{"hidden_size": 384, "intermediate_size": 512, "hidden_act": "swiglu", "rope_theta": 10000.0, "rope_fraction": 1.0, "attn_scale": 0.0884, "bias": "none", "tie_word_embeddings": false, "lr_mult_o": 0.86, "beta2": 0.99, "warmup_steps": 36, "schedule": "wsd", "decay_shape": "sqrt", "batch_tokens": [65536, 131072, 262144], "train_tokens": 612900000}
Each number is 500 + 50 x the weight over its row's rms, rounded and kept within 0 to 999. Layers, rows and columns count from 0. Numbers have three digits each. The size before them is the row's rms in percent of the matrix's.

# up: layer 3 MLP up, 512x384, rms 0.161, rows 16-101, columns 240-287
# down: layer 3 MLP down (transposed), 512x384, rms 0.154, rows 16-101, columns 240-287
# gate: layer 3 MLP gate, 512x384, rms 0.155, rows 17-101, columns 240-287
up16 102:603464505496598451487474530515496471548459465377603481533496487501515533497429438579595493508504482484503417472520495496501466450523466464456512
down16 103:541474489474506529431517486489589534531537501507531492451517555610480448476502497589565432508554437534512490534520482552458519602497467446548510
gate17 105:486513428432558466557494512511601474514441598574505443486445502459484467579454578485566439544431560588489377549436541487523401455467573479472475
up17 113:532506510406497501485579558511445512530462458539470508533525494549424504364513617508477461485479627434493527432472542458521484533466554489630622
down17 105:546522437467502521378553621490527572544575436519467589485498447544539495503513571454518523530582543479496542505496500555454508503445540425519484
gate18 099:587504469459525489410466508403460511509413487461524479474476562535458479549518520513531540536395533605484566532543550509548494492508528491569424
up18 103:584457421549452481515451485378430508456461539421528545529442526455404573517539548440590511457471524575538533539488414481454518570546474442474430
down18 091:541496484514475554551516470512434529413544490464501476510461479514432486496522470428449470497480547513497423548548630524543434490511594580363508
gate19 102:469499601498469520433578656508571524485527531507565544546574511456494491524388412564537519499522505486555500570449506457493580515627499516576506
up19 100:462565426526524489597412510455419455607562530450500534507503487469513504489467537538556560527484528503416427461507398447491537590476526427504533
down19 096:445536482409533511516499459462526499493507531552526425584464514559556547452458485556453502526544557503455486535498586488534535453524507481508453
gate20 102:550474460487492574430478467451499497540493517560490568611486553510507416444462537514518537481486518435444387513482466476517539500556542579482532
up20 100:599458446487496543480563546518522489531462473539459564457534446425593565535544507482540534444538444425462373442470446435459464480455480535504595
down20 095:484505387534480532463453536475491445468503513486601453538446454543553559475457509428461393436533475578486415493453505512547567502478510493518478
gate21 098:469578532502585443491533511465428548490532521547548560509509538432527554447563389429482511529536474468477584507545499428467491532417489450463408
up21 106:485452574496440566580423431488552484439565424479486434549457458519486481504423417564499568499508340497511504416487492514541535552495578516569474
down21 108:415554514464491537587439495582472486479529506532460640518538539608560503487376533477534576534579548514484525386544561520465433456523538514481493
gate22 098:477496501511557451491461493415537553420426455541568477578546538565478547508459564462498564519539477543369474397525487515559510494396490493453429
up22 097:566442459498509509394603498523449447514382486472493514502564567539641572535541622458495535463404581374459501537546555455506498454481496508577508
down22 099:494559437509471435481567580481428471474485476375539420561551546531432520566513432476415500393509497446446469487501552523506446416432496550471499
gate23 106:475435581532535466490567445417541550421546497461488455492395532481581396532533611446454541454413478463430522499459418475473468459615485432438469
up23 102:458543562540575535479468425499492458581521590507519554378481460409515499525373598459652536548481499488532426582560536540591457496451412474442537
down23 097:518469501520521494516468521552468402370589502419461501500474557463531459531573543470495466466454434451591542558459510541382514527575580615574546
gate24 109:497461517470523401480444535534539520463505505479453542467362433530571500518560406576424575557515423512531540582535484458521503457452526425516485
up24 119:496500481429470539486518510498581486495512471455409596483406506420543521546604449518498430522516486531571557497462438409536458544560460441603457
down24 108:503471495457542549480492501573466479559474445540511459460469480457453491445527510548546492580536559467478499547451541529493487568495479562497500
gate25 094:499618505486384505648449478496554555484493543490545612485538489415542526611563491492485492547470512514474461439467527519494470495550510477529584
up25 097:487446518475552479484550650472532533497549558611522447521387526376509456454445488477442471483468515510465521492522522460503455642436471543451471
down25 099:558504527445565525431495523593535396478544458558519422429410430545442417442538438499529482487461506541446474566614466451484586408386574504456474
gate26 091:474602540486497530497540467552525476490422526494575454492553453527515531548517437484464497448463487442498434485385633500397476472436676533580530
up26 092:464515499525454437528541538553601572573477496461589525515514575651489398476572528416519548497483432495552570558557581466459585422502584495491524
down26 089:465471566500532537516474548479424574426478549463528458502574464481494460577509589386558493512388515441506485544386556502497484497562564517478484
gate27 105:516582508408475449467540484531478463646504524537531486509503503532478577392486522483597467432542411555461448568525530474486516485516541444447435
up27 105:530456505529529571560521555496494557457560611577473476402498487557488447460484499494554531466431531559573483509518544514504530580477489456475600
down27 098:451516554601541472558550447424533511477494499581417516428407488553492531474514492454561557447584467563456475545539503462554446436569438451442450
gate28 098:486443490539468565489577457483508449443577532458480499497655622498535514587521492501531534454511457511539508434482487444525595509585486556540550
up28 096:467478485535450545524505560371467528585546522473540456473457474544532508514553553472400440495528519500429518462483570485471559562531477489544480
down28 102:481567482432465587510488479587460518501496551487463524495588570559555525499517384490579414499524410464427480496481491586555557497506513512476452
gate29 097:624501611523537533549463436607497518506449505519472416525441482533507531432560431547483407549511477568434482502481552514587505501532562514509557
up29 098:455525431568503531589483609539502493477536469508526447485535515448571448551455468507557566567496522493449491401492527465458502463499497567507439
down29 102:514496460499478467486566471507516494536454533507527431460539549469527556511442561491606530491463518515554464511542506506442531521614505458548597
gate30 084:525530582504572475367514469509565470588415443516541489506471558459468569460458456487373541503489491538479543584468553555504583472467425482499496
up30 084:499484452481585501567468501503421533521494471474444434458440445612490453593494495500549494504578468452484429511503529500547532487482574528426503
down30 089:476510515504522532511492478460520449479559544521456358476405442512430394568474525521407483558480469430501580447590405561552434487464452448476514
gate31 090:448545499508489436488538511545548505464453473411459443462496476537534359545569464497433481490494534517441513502499482405526461473665432466615539
up31 099:537431577433534548502504502500468598483492480445508478497563476475482579437346452529658508455554490497450379474533562549526534440450487538472434
down31 102:500458564498484411500425511554466491553570532488543448459498461486531413459493532457518492558482554538483611461507483473454474552432434413465413
gate32 102:522440459533590533500499534487516528506469422415502542522453457545526593523557499509455529486476366501445453521476558495508463494562510480467438
up32 105:502464500551441464461369435570474456493473520429492453447570410526577449479559504535549488516530432502535546567483486550521431533619524482508429
down32 107:514492490473497485562538500514474416550542485459467553604472480492550510493532497460546411547501597477452523410544512596445546474396544494394480
gate33 095:474588507468434488455462482523552581461447427420536446462465438543516578538537581472595497488543444507509563508520525542453457562448545441435423
up33 096:479549428459555530545469613482518530447515506501493524507533520442504504629446494503550525479556539505376598472449544423477467535432620506524428
down33 100:569425323408555556562520537489474597552518557499520507530541558425538594501509519483495491381496455528505446539618565574567516612501581465446518
gate34 103:536510534475444583559449439596449482588501501492536523569474461450530536544396458498577538500528461468520509462548447610545478499540464498492578
up34 107:607477539527543494469621537580555540436522518441401541449545449499571501521474470546517503447522462463490508507490515485511552537508573487496474
down34 104:538487503525458504410558518515524547519456496522462515525503456419439520520475539517481545444639492512503440510461448508564565565572528501505408
gate35 094:553597602513426440450526487497604466498566482504456498518524465539535477501494461467412476619455513523524526515460448439493530456513552463461540
up35 102:522556534469453495538499519558422471596490490471468539413486355542583535474564507546459581544574557454488502473471415583450516584452515446430430
down35 097:485554507419469553460552494494548434474433468548485453547582495499565433486540523501479478465574515528556452437426502549554471482529453560517524
gate36 093:442485486462390521545509535547384524492483495499450419528444432519516474517463539486473500464454495370504571463441542514490454534518511444497434
up36 098:387447519494480509544599492469494469482500494505488397541501533530475485444482462503471532465526508524520501509581521419495363529507450444480495
down36 100:488495481470525463515492495550419543474426534541515574533518456525528516524457462420479566535379492530546472531491518357600540473408528478537527
gate37 094:555563521516451509534555496540504590510507565528485463503590573455491467522369533494474520534511416521566515446514513528545619465511495479560580
up37 091:511515487492460500498493562536516561472532490484432413496525467511635456503357455416518549482473514444534567500511595501434543487486440542558593
down37 098:469604556525493496592457462497504465498553484534456521589441467510536585468512484554557544551549467472462454401452509509550579473489543512513547
gate38 102:536489560578504526581524454501526574466510575496446486460456561475536562626528535493466526443451573531411455511463564538506412602391441501496429
up38 104:400486486510443605503555467475553532531502552461440531611611527506488415418538530494348567492459562490498519510479470503547494499436465432560535
down38 099:413446464478494484536579442537607504453549471476525467588526539495510403428425390523540513563550528556555465448536538493508496443503502539446533
gate39 105:569553529498531524562458576528413491526438582496538502484470612489467455548542507484559534433388437425544445515458481571562554484570523518443464
up39 104:514472464456469585474456541478496475520542563515525431559437550581534520535562509492532499557583533542564492475554526501494503514421569441542528
down39 105:604558488431534510450471603439646487502533521527545584480549524458459509513502506567501555457462438522559522473502407651487406563469624481528495
gate40 098:511488517445505518519497577494517387409496589555541528473493539566478520518521498522569452480519500573523613480431499481481410493525529474570489
up40 103:505488541544520486447569505589413349495521532554494472536526444469486504475572459532521549563445548473471531436545480453506444618552489475577529
down40 100:537516508523583452558547599507466521513464464515583539522513463505518530469486506512515526545529398519421496515528541477426558456577550460556426
gate41 100:565592532462566475472487466502616522560516518496491561532483535526455447595552521512439539522586443624512532459488499509472498538564472495578466
up41 099:563450623465409533512479497521583641398506531633474459455506508467465545495470527544481422455493528498403480489505488493514476496490461565462433
down41 101:486511478531380526478461491435595561546430552500555561491635556543513525471544515485502484505500538496490476497451452493529492525429400479498562
gate42 117:490462519508526515564505416501564510468485494587467480431433501484469505598513503555499429455507448427609415495542487578478433576427463552570473
up42 122:451456575410412534404414521492530588483506573441466552500444490549494458539530504442402552584542505533481511525607430538488463448588530436527480
down42 114:566535533517524574517371526529579633524544493554495520594417524588541519463466484416490488532469518510556511496467533485496442454401535534448480
gate43 102:464452406484509641400476479356498462470516390494463561480528500414615519553474548479479493401434461504523416552439524560517451503457436494523567
up43 094:456538527472494549476562489495543530431504499457554448523494528509480543418590437488505486511559458524455587425496482448428499487473434457426467
down43 090:592585415421489545628553488529508587495520507493457536503501528476482444500517492468610606552443370516536461591480556526448439658428463421487322
gate44 100:495526481596447445550460438604515468490506589510482462422545432437449565486461527513454490488424431561463466509423441497483445551550503525541484
up44 103:439467450508499584473582484488366594458556520528515463442421473511515471572571530521511521451550493450517449506463462516464517555486465433620503
down44 107:513531532501508462453505415553502523525506493533468481508425512443553382473467515471526507481530495501498446536456409507515521484452485531519497
gate45 096:379453523484454486527589503500543466567548476453614486522540446411554491533508533528504483460469485421499434462516409496590538517478515550471546
up45 100:493506535511420551460499481488455517476464466459544498453453448509504514556572488459461505561546466520495474416506541452552569470475543509433529
down45 098:497514580539416539468517521541468522519499496555450478423555479537436453434496436508482492516496468465572459541526483434469543476543585413561566
gate46 098:642527511490574560475574512410384535563499500546448546460426469431485404478396502505505594595569462574497467516634544550465496552553542523531448
up46 096:565551564526480446496551529517562495572561555576446545466454520525472524492515557525523576523454511520500511579490464550495477442461551441406486
down46 096:478447412492541507537430484477494434460429530453630414569540439550468514480475383531603506403491459498445505506546512542425391486518515478575524
gate47 102:479460400509440499493541485519569467555420574547544551415548476509506514547533533439419506494514457667507511506423494477568537510471439499503452
up47 099:544491437542482436504439438469557533463442478467519443462520573593504401527496512620466490457438450539473470599487482555562502524494616546479511
down47 097:502575481522535535495346503554368384527492497553561454415446486545439501496542462444481537487573429507489473524392511533554500561510408482443503
gate48 108:449532441590407511437541454517432478440520545444557466434492527496471495596468536519544435421448481538614549487523516468475496554410474397454468
up48 103:478504513516472475403463515551405526520532415525509466423461511484477470504571505488485431546431551537521468482380593530478410571553482455488425
down48 106:522425508484516486490499538449423503535486477447558505442564468476524566585481375543558502544536420418489563470567607447530584542591531426439466
gate49 102:487456664471445471549523578565586514469454519526535515450562453536599486533536407567599552491520485504503549445484486629472472519526515524542397
up49 099:418429463603488592541478459508498456485507491470541437550518455565491497501514482553426458513552451482465480491567555484441542445413481609482527
down49 097:504454586445505544525437549436614429389459535490486545500512442539530465536536536626493569458544545494505498466489451545505482476410494468474533
gate50 104:540569492449423452593420467503404468477533500605499486509468500495451512522465479503466509494505587518458526499488560526542410510571481564521579
up50 093:536591461515473514447509501505537586569535389489477543575479606410481565510543437478553531475480503565415462528533510534505458481496409464452526
down50 099:453482518457447561457419468494574598472547488416557511566550541430442519533407449457407497454492501535486595460504571591551449494442513524544466
gate51 104:500509588528594568443458497421514467472477443570533483563497576492499346518422532452518524463492523538488398551480525555531448508496494530558474
up51 096:453544576498491486495499452483462491450523558481640560489479484496533440524500639486567538434514502523479457380509529427579460510478570434510477
down51 097:568588458544496563450494532479506496600488487574534493538467421517520481546507494547501500449486546551508501518525495481475440448492500529532490
gate52 098:565524586392510515503449508532464484461392526495450479513475467550535489557527542443470478490424469489469523472491589453481572531513565505540582
up52 094:484531442497490577435584558510447525471491506452481537522601473469510586488536519492531460466473491528413501526516584546581456576539458599441535
down52 099:538500583434521535529521527494450456558539585453485497551429530486519512498527548484484444500455589494525470553582500455458550489523553503627466
gate53 095:530443505582503438446513594518586496548504518516507457509529470457524445425667452452539600503487428508535591553409515519419458572498556515395559
up53 099:471448555547475553543506379497464520379553530460515546511419509462480446576384544394474485479566572437462452450589375478602509448518473516472429
down53 104:486523467448511464482472501539484459459453630508518569540532515415487477470486442496501554554565493487554413435498395507500443600540496495490511
gate54 101:463500522456504541516545424500472510500571441439491554452550419498526550482562486541529461493463439495544543492571517613487538517459382518364482
up54 103:509527451559504586470583520501496403492491535418546461615551523535552477441440527486523514476434557559495482451496448390489530458526542476416427
down54 100:422452519473467465475463550559550537419528509505530435531547550568661479448442447525510442552461555482554506450446491456511501444509525473441574
gate55 093:515564535480624507557503496488408487486506515505590435481567546474503454441516560472512455600594532450546490467441437538541567483516525496451500
up55 100:501549409441426573451495479566592414419526495496519532453530461491436436548463416412540535456486502450567531500535517601540482557457486527520511
down55 102:506507516523515584571494460486569564464434505472564495484513442468505527481469470469502430480469577412498496487586594482637414461546448581572555
gate56 104:593551554499506561556468524447462551329540549491446440533467467488478482566451488464514541509498490572466431522575488523570550496464375504521499
up56 105:455500528525503488369532452562493511567476500579449547496578515518517487401457531398472515506468506439552475432544475469525451503443542522462590
down56 105:490518544437521476417509480533520519551541522509496480456497422635541418539520518524560490440556579549488460434520543423536515510558587609502517
gate57 092:489491563576512530487502429495534522464514492505556510477478458460488502492483438381601497499465561476438416544530529516481470516500588405473437
up57 094:521599570484451542467517492484439458524419501537511560538506579521531489557478462444439452459489458429528502458441565482475476556418529490520530
down57 095:526537447587499575498429457447580524448464524493527527563444365544520458497571504431454475437444562512554499530507562534507486600499459491537491
gate58 099:509560496541503465541463414475591456559630408474433499481540451386502615564644414480534493436494514486578556527510507559521577528477471589550530
up58 099:606470536469447495452426528472351470454362583415583494598490527550528478435473550489499502598508474484457499522431466492483493508542549523464504
down58 102:542523484499440488555459633556507584496464452520460442516572524571441406494457523554513401498540466447485560559524549479575430558439622465470443
gate59 112:463526445474531493537510493514582537500574558502506508491466434492581546492547550438581446463486576446499551366434569427401390490507503478444536
up59 109:577520498476486496423512495481489520490560538555554459547470549520509487436552534421520549463541551541497582520478446492428454437568470391490453
down59 109:584528467423492522548549490506406455503495480439533502476458488500473569585458569427549508461444491465456436400556525507518529481460499508440518
gate60 102:466552509525510627391515463486442458490513554463494533485503482511502466535454568471503440555471562505474516488468527541505477480496470561542509
up60 102:484529508551465453495519473506484482512411475493415451563447486507427584493515484450532458419463540462557529459418496491471625605503565611490552
down60 102:492452478527481570459511561463557446428553529526478487374449552561466401497567544464486431408478632490541486417545443458580521459491530470582526
gate61 097:521473422532468451543496532471478494483453517544526446447520482587530417443459517446465471464481456559515447557513536545524486501505441533393521
up61 104:532407479485571495486548481510350427521523491467431587489441517501553507520506412446512470547573502575453541469431416390420534541444558482527501
down61 098:504464574481512496531542551613493589460513540403374497525411487419552498483496449495525553432569499512517474555531448445516585471472530486492469
gate62 098:405483497514524578487497400457515492406446528479511562577495544499489463598510589565548474452559472518479474535544514517520456517462512514527542
up62 097:482495436479469530473545457387568473495425559455487523506556469504589526534453393601498496535494473379431495451496550452463407562473448517572478
down62 093:516572470596504454542539459548514515470508506535507575613452538559492537507515485363524568557551493510472508485473568488533509476585502389405608
gate63 088:556455452662496571508535509522506451504526573447425445537509443536461529555505585493479444477464505576511492410383508463537548440592476447550515
up63 090:524470525501519521587540589454485426566467368422481489465473488524577492465413517419475473552605524501450474536543405484504499452469473542558564
down63 094:553577537434502455512497491457590521484466476571480442472577579555498579515459511586535509419511549471447563455442469509427546551482486473452489
gate64 096:505434379498490555574520461461538529494495483541533441551439454553468515534449564536544456569440526541461541550570435484460534456498555423539472
up64 092:485563420452588553519476518473380480456526397455558460487470475586498510464519502481499502504493537442511413507463617546425510490518475508495462
down64 096:454473537535585419523442478504519578535509546498526502457478414461488467543557407378519514492505582515466548510499507432435411467483518427522433
gate65 093:418470454395433499495532542462516411625478501504493477577438531461567502479506489493369584532492514542467507466381589502471483476573389524567488
up65 095:594467404504503421542401547593494423465515499515516494477505495472443425557519571502603606461492491553439488515575503503521483537539562580553528
down65 095:513547412426429544597465560535486468503575457471576570461535493529508436493542576469440661504550473508465464504530562484508497501452474439542449
gate66 098:466532562479449495478546485419516455466568546502478459398418388494417498561508536578427498522496491541512530536529568463443505552461423455502541
up66 098:474551462498456539471505481527526448521490473450539479556546337504524486546580527485485572507464547365531586508531462477411418469483496473559562
down66 099:430532483572442509562516519495552517496424415464520552470549535450469452484495477535578528533391484505566494533480548463511470538547391476442581
gate67 099:507571544528550546534482508588513553482529522470535480520514484457499520575514542490458465532478452530532436451537562639452585532535573507494525
up67 100:474431481566445590625592527570489524514549515508490535464447495585467492473512507486562480443577499517630453481556522547465553471583481563505387
down67 101:411529499516455633496549507567531474535440539537457415479525474431485535510490516502536372575510493488529582475496565515499436451527508520580441
gate68 111:544529541485490395434454489477516559563550499482507582492418410401450544502554505464465500552540447471477538473471509469476477524540430426426480
up68 107:544468583647495464506537521462533521567578510598469508419510592513506555587542498555475526550492456472641488492519532456496443509563511515500370
down68 110:470556494573501560545551517497442523566572510460439515442516475476522573515567639556486555498476530433615511512550468490435521432599433603474488
gate69 092:491523467422469575436480437521512482438604533498457521473521512497463477508525562461495371490550409430482491557443467460577471476488399486454493
up69 099:522501485596521410494505494497561530419465449487440516440471545519484535548440483397463527508423533540572498448459493458503490464491547511570522
down69 098:511544456498511436548465501504505565516468440494509541485559537531521450482512526451494552429553509444480439491455430583490511499557522540481507
gate70 096:479463481490492454503463572483607458496528462505547563521508516453452513546483539503561460511465442502500545629559584506540524548471418444459459
up70 102:577416599579565557621532565556505438450458447521501480422515551553496484486568587416569492496496503497488469506432467493473558482461514476451525
down70 099:431419383491496488447457533481397421510455535395513460449496522538516560430573476480514568557495475475571538573526532491493507444541501590491510
gate71 093:426462541532521533553477531533486500462515427432555506509501470507546500442479585501481488528509467522484470515560414485586484591583554465527434
up71 091:490504468503527475552477486519346577453438464473496440523407578515511472521467434561561444521433487455570510450585507518540560467466519587623589
down71 097:498507518466432524552473420442566469503465518531492523524534461435540509495496460475429486534466457518499466548505468461535380438491501386552450
gate72 099:586514514516426452508479482552603471400390628531508423539429491438501500527490585441493485521425443448399497494454500548425479495506541477470493
up72 096:443479411526555483513534521566469499566597532425577493498566387545547566485540523553454509547466523518582476415504491439486435506524464506505537
down72 100:533511526453607478449472443596564518547544583519582501489507454577473495505499448506428583488448444429470565473555512508436425497554567552588547
gate73 101:505420471490426536526516492428498433429544515520661428473476570561479511546500527416476532392471462492482535499502495468506408538530497433651472
up73 103:435576546419480481555439528460441551469533593479495532462472535526506533521518497601459432529423514608522613545497384479606527423462475603563538
down73 101:479431480411479501528468561506444541477497603480465494402484595520497517495499502446493553474447463550585503451505462473640531504510536500546555
gate74 100:484535547406453549485617472482478527517521558594456495589508515487419541461404565433556454423437490530549543510473503505564487518528489502503415
up74 104:532584530501470578514467461519501534468474458523452543550529573534488460391459427453487491514520472541536530537519481552498570439470482447585472
down74 098:512429493549408546440481471609566531410519509592538468546491471507570367538546524525519465483523503515518459484479578569494494590478534434508574
gate75 104:496568469460465444387572491470523541523499458597434455429448478498510474555433595510525581554463473553566543510543524414429463471499504456561483
up75 096:501428444601510502576454515563551540530531441442517546539503480488553506454468470479487489541575508372475397454463448498550561524465449580396568
down75 098:514540518548481560491552555457603530534470545567577452540504531574533459448553553434546446459503598559444495588450522521603506487465446549396576
gate76 097:429545512469504466536506487386413542496487436546397438506481487503375567528450501409554560512447471516584531454480471419445491474537618446469476
up76 096:508505482394539472530485530414434375527577484495578537564543463537488549401483558488488433561590501519507622472588590568515424522529525486535498
down76 099:585492538471539500451489499450507496555539575463578522583507567432518501451636425511491487547528608484398460439565577448603512527419518539509538
gate77 095:489526554491515437451489397484532460556488463515443595548462449451453489499576496475500463536524436446510439536488457550414437467489531502525530
up77 095:528465453540471508479509403476561457456465463410541535564466516494579489427559471575394448515398468548523643469579479489423445445428490553529452
down77 097:400478452510454439576617479504475437438497579486587524531535440391556505504507435423514567514545488420443469506438474499435530518421446500478483
gate78 102:534549508550529543503411623511598481488508557493546509526447494477488507459502505523471442565514496539470460560445506406429510480546542488427546
up78 096:485472519470493590489458510538444564594433442442397577463540366411483463450483563508506510557481476452446421504572522563493538505474496481487455
down78 100:511586639480496483467609491549546517501494515515486529490537512465540496590520544509450524595533512466463491382419506512426450483545468460470431
gate79 108:510465475603446460483565513493466549422533487392398455574486533576506505510457523488432521398494486561457621524481498554369472483583530394450435
up79 098:510471533522453514431616487425555539515439584581466447525458493578569482493550478451457436476451461430507474514497505432488405476543507439482452
down79 099:395475521544460488537571447462531656523534540433477439399517455480420529488423606554480450506439598490536535482555479543561475574486525469535499
gate80 095:455491449521537451567451421516480499449503545440557450449441505594534482514477414475491511544507566565462570378519458425518415476491465476462571
up80 105:615499580453489560536582553521556638501473456615447528452521548488447538447495574505505513502573518499529591511403486514528521533442466444586509
down80 106:468505467530477447524568440437505491409452470549559479464547568461534461471608477419532482520496468479462556511505513429467512527566460495547466
gate81 101:602506487497494546495509515550493482449553527527462638503475548434622490508471480548442491452508431522459560529498456542441527499515483489504506
up81 097:524521468529446475418556409552505534621548422501492383484566475516463508456430560420525567539479482515427497519525551461484468538460466425512462
down81 097:507546569498512448481455525615540465397424525515502531579539530469513451495464505482596474508434366479486496501534538562528457457555526438538438
gate82 112:439464539542553574533505492469509588455440462477504457430541550548502470561408548524424435518484485447503436478432571478402459452547484477504494
up82 107:568506470484583545493431481478497548542509567481499483502476465558383557554553553461523514552553489607510483479416522505511515539572546522503445
down82 096:502536464511581452489374525516441454578427467519567485496397505539535502545512426479528523530475536482461405480529574479601502568503512581557488
gate83 097:527463544463561449594497578484613468573538482504445504455438485424479445589481573570474506430427452486491451507461605588573562573477496533523436
up83 102:598521468500468476559529462551545542473511497583526552541505562451527453486486434504449579488525444481463490464522510515506537437487521425459527
down83 104:467483469362482584497575505462474483470442498516485501520568432586426538507444551548417516484517604425515454512562392504558412591493515500525508
gate84 100:443555513533489586574500462538553531553556488525553538460462566512550560453533448426460379419544471601432528435518480525528461470520395558496523
up84 097:413489452576486659462592344481545578556478474472575541568507520506573520436577515491446479564483501570417543501412482470435443580553485492603568
down84 099:611477443531460447550487513583545504445467523484563542570469526452476461503578476478488460534519468469430464470513512506532441447540577574468561
gate85 107:458480562505433474490566387526490437534488499469522574464461438503490548457439502527433521484420451441463507487567471553592470453486521533530518
up85 102:458496489530485488484523542483460499504528448448430461518482578367441546536444606488572542499539539501406506564616517490510473407515382465400428
down85 099:478478537382573470596479558569529461458518479507517438517559466528449521506532538442492480532572527400438449517424463491486482402524512374386495
gate86 104:536493462445571515491547555411533535529506553486521502507463499535540495443513537475501401457449511500507607507523477455458418467500490520498569
up86 104:462550411517458551501525513459528515446529538581634513544544503564553481545601485451522549473529453512497444472483500562550580492452481537519521
down86 101:521476481529400497563521495381495498485460471510586526577566532557553478514501470507579446539487435436475587483475412507540407519411616491537506
gate87 091:514546501465533517560428499468534481472592563526493488530444493490482446476507526417505402600641431589418481537466466467506517503481507544570463
up87 098:523599526439530522611493505506515539505423510462513529546507567495450467508491475491458526509586581521492569426519409476431547567501498588447519
down87 096:586514559447525545554587403504470428527512588486440464512536509504448636469572594429610614403373477440503547519446518551473485445522481494553536
gate88 099:566501543568508501543543371441458580527593576591416493583550534480568453588549531549431446552463573545535546571496406483539536496420513505454529
up88 098:426558478464474508565453484468503468518551492474547546574499423460540510437462429504596435563487548483629471449588486515459471536448459396425562
down88 097:476538420510486547535482493427488493449524509480494476463436473640516345492423493457516549492425409458487573478534549468460570491515552487413550
gate89 093:585577562441455503546623454483479476437432465443521523497449451404579461500549477545564508495435462462539431507593501475431464485443447576456562
up89 098:416545513549486463518566623447484566430471496487508457571524563582410536487491506533591554509531527488397496551545497478470587547371528480460493
down89 102:500501484454486583505602343471456495603478502541521433484515528527524361434581539388495475432485482494517475442472391465483528531490509507609491
gate90 101:496583566516473518596534533508484515466571526480553477444553501501479508568453439474528461404559534437520470560525477582502517487462530489514482
up90 109:526546480557528485472504528541464550347501600479478447543552471497543531541466476518528549493512529470528393506542516532575498484478529520445440
down90 098:523501476468504549542518433514421501469490475495520468546544498494511437450514478577509447545505492441474477437471514473503516536509493454502470
gate91 101:503454584587547493469526629486434581534412478521518523495502473473556497473395527554603484577537513485537471520578549461444492415486475489515492
up91 098:591398544611618500559424513441510453477464510456487462468492531536520525474499517594494559492584511480518470555500537500587529464493536545527461
down91 100:507476455542512491411470502528474509435528534443565520496562443440525482446503462551479414504524450421565501453509617493491526501535557506480520
gate92 102:441473576488444518482520432408515461507485475572430476423518475548450550546519469449535446447504507508518453456582491479528514491421444559470584
up92 105:487437467475468480495541509442459496531449447566522531521463437541466464481472515512518490469450543474449495491522590515544510521472441580544530
down92 102:443489571470581534497414538501553457453470439531454473583564505463580514490492501435483438566526458519442490474432492483471417441527442437490572
gate93 097:560462547446550474507571593575436585441527467526455509477445588438405514521525584386526554475552488578469518384450534559481567518493565411471534
up93 096:515543569496578479520403528465495478528507488463500496457478453540432586427466445511510483528394509593564493552410524468569489482566470604481494
down93 097:516464523532441490555469516405481505524518491538627462491466530562497441462454571509556527544556477505411466516490541444519460483408418505467558
gate94 092:498549568539529360589488567541511477544402472442493495489475509434468469588526519490427478457490535376447569434487437540460521436434522467474491
up94 089:546474631580493516468449492504409468473509468506556631532487440538549424550533491547570484516571527525477479558494506550517461548588528545505435
down94 093:521495424513515575530565453599484480423492485601450559509474481438487435570506478535548486552460457450510497552477437447461520439533553535489484
gate95 098:592517407468517456552492451374489459507518461452400502522539495456471499560527509481558562538494542502444491518463516557506518433504537518571558
up95 100:485477542498528551600506510529550586369470529515534503404607483486387522466494492453513491402504491514457369547491527526505564481453568570556458
down95 100:423455443560534495541489485530512498517565510569516508443512510489462478509464402537543495522496478484451533493502553454593524434511433582505433
gate96 100:465548481524411529547514503482431602493530502430501463527496543501476475485535528508488491531489555453526531545518510430534571611498469522525581
up96 098:531507459512484465426380494522510541484570541464536457470495552558502501568541498517619528537525536366545499534542528461506535509473454599490536
down96 097:456577597501471398420584436571563533549609553517495540361545541524411467541511498435519532587508383507503511576443482525538482533516426481447523
gate97 138:539559516425514485573535455552541508495459527470540484462529545604610421519449545415534528459510492441433562485508529513479536405469455570560443
up97 146:505460539487453461502429600449496473505518476470472480530490451486407555456519511531461458496544539444638548515540491507469540496539481481468461
down97 063:519488508496494522508526508484505492485550486499524496517479492514487517549510511458516469491542523519494519516518503517503453483501491530502513
gate98 098:497480514528524478474536502549530572489529537535518492502525436566557430566449502562492453480493493478539463535562464531512548515473456466427503
up98 095:463449420516580539500527448416497391408433521513500483614476590362532425560484475468515443514538517570444437464572475458500432509553477500539414
down98 099:520563479464518473590513436492505495557539456503519546589497493560485528557577468430607509596495417466409553453398532563516557450486614546487458
gate99 103:494554555468544492458437495487480557457586533463474604506499423484379446438489501506513436491477535400548526460500396516457531523470545571546499
up99 100:457558460541549506562542486563415522546628514535490560546492544451501523431510452548461463495524471465468402426554501501436491545456546479538515
down99 098:454446492521489406464503500518575512476454510410536469500566505501491500481504488600554435452518473473588448458487503422464512577525503529574468
gate100 093:440487510484533460456465472506469506588447488532485541450473473547536514474399526587481551448599500558540495515510492441408567550494379509484515
up100 093:511521424514475541550515564509601561457588514549469531434435508555448467479512510479563526365616389499517476441501579470419455544450476528517567
down100 097:515507466526517504541512546462679464480436571438529406459567511528469498453584505438537407520493460497447496510476639534524460491451420519548481
gate101 100:466495436504547492478608464456490458536463547501496495486487524456462523546474656465480554388416450496514472606474485491523573421559465503580511
up101 097:488565546538531592570577549606536531570444493551491530491465466521449546568542504618524614506531480580494520571489479477507488537498498456461523
down101 095:487459497567495442473525541464524542526489549539439519441507390525445452511487442552482526595448496455544562534469449491480510576491522452477465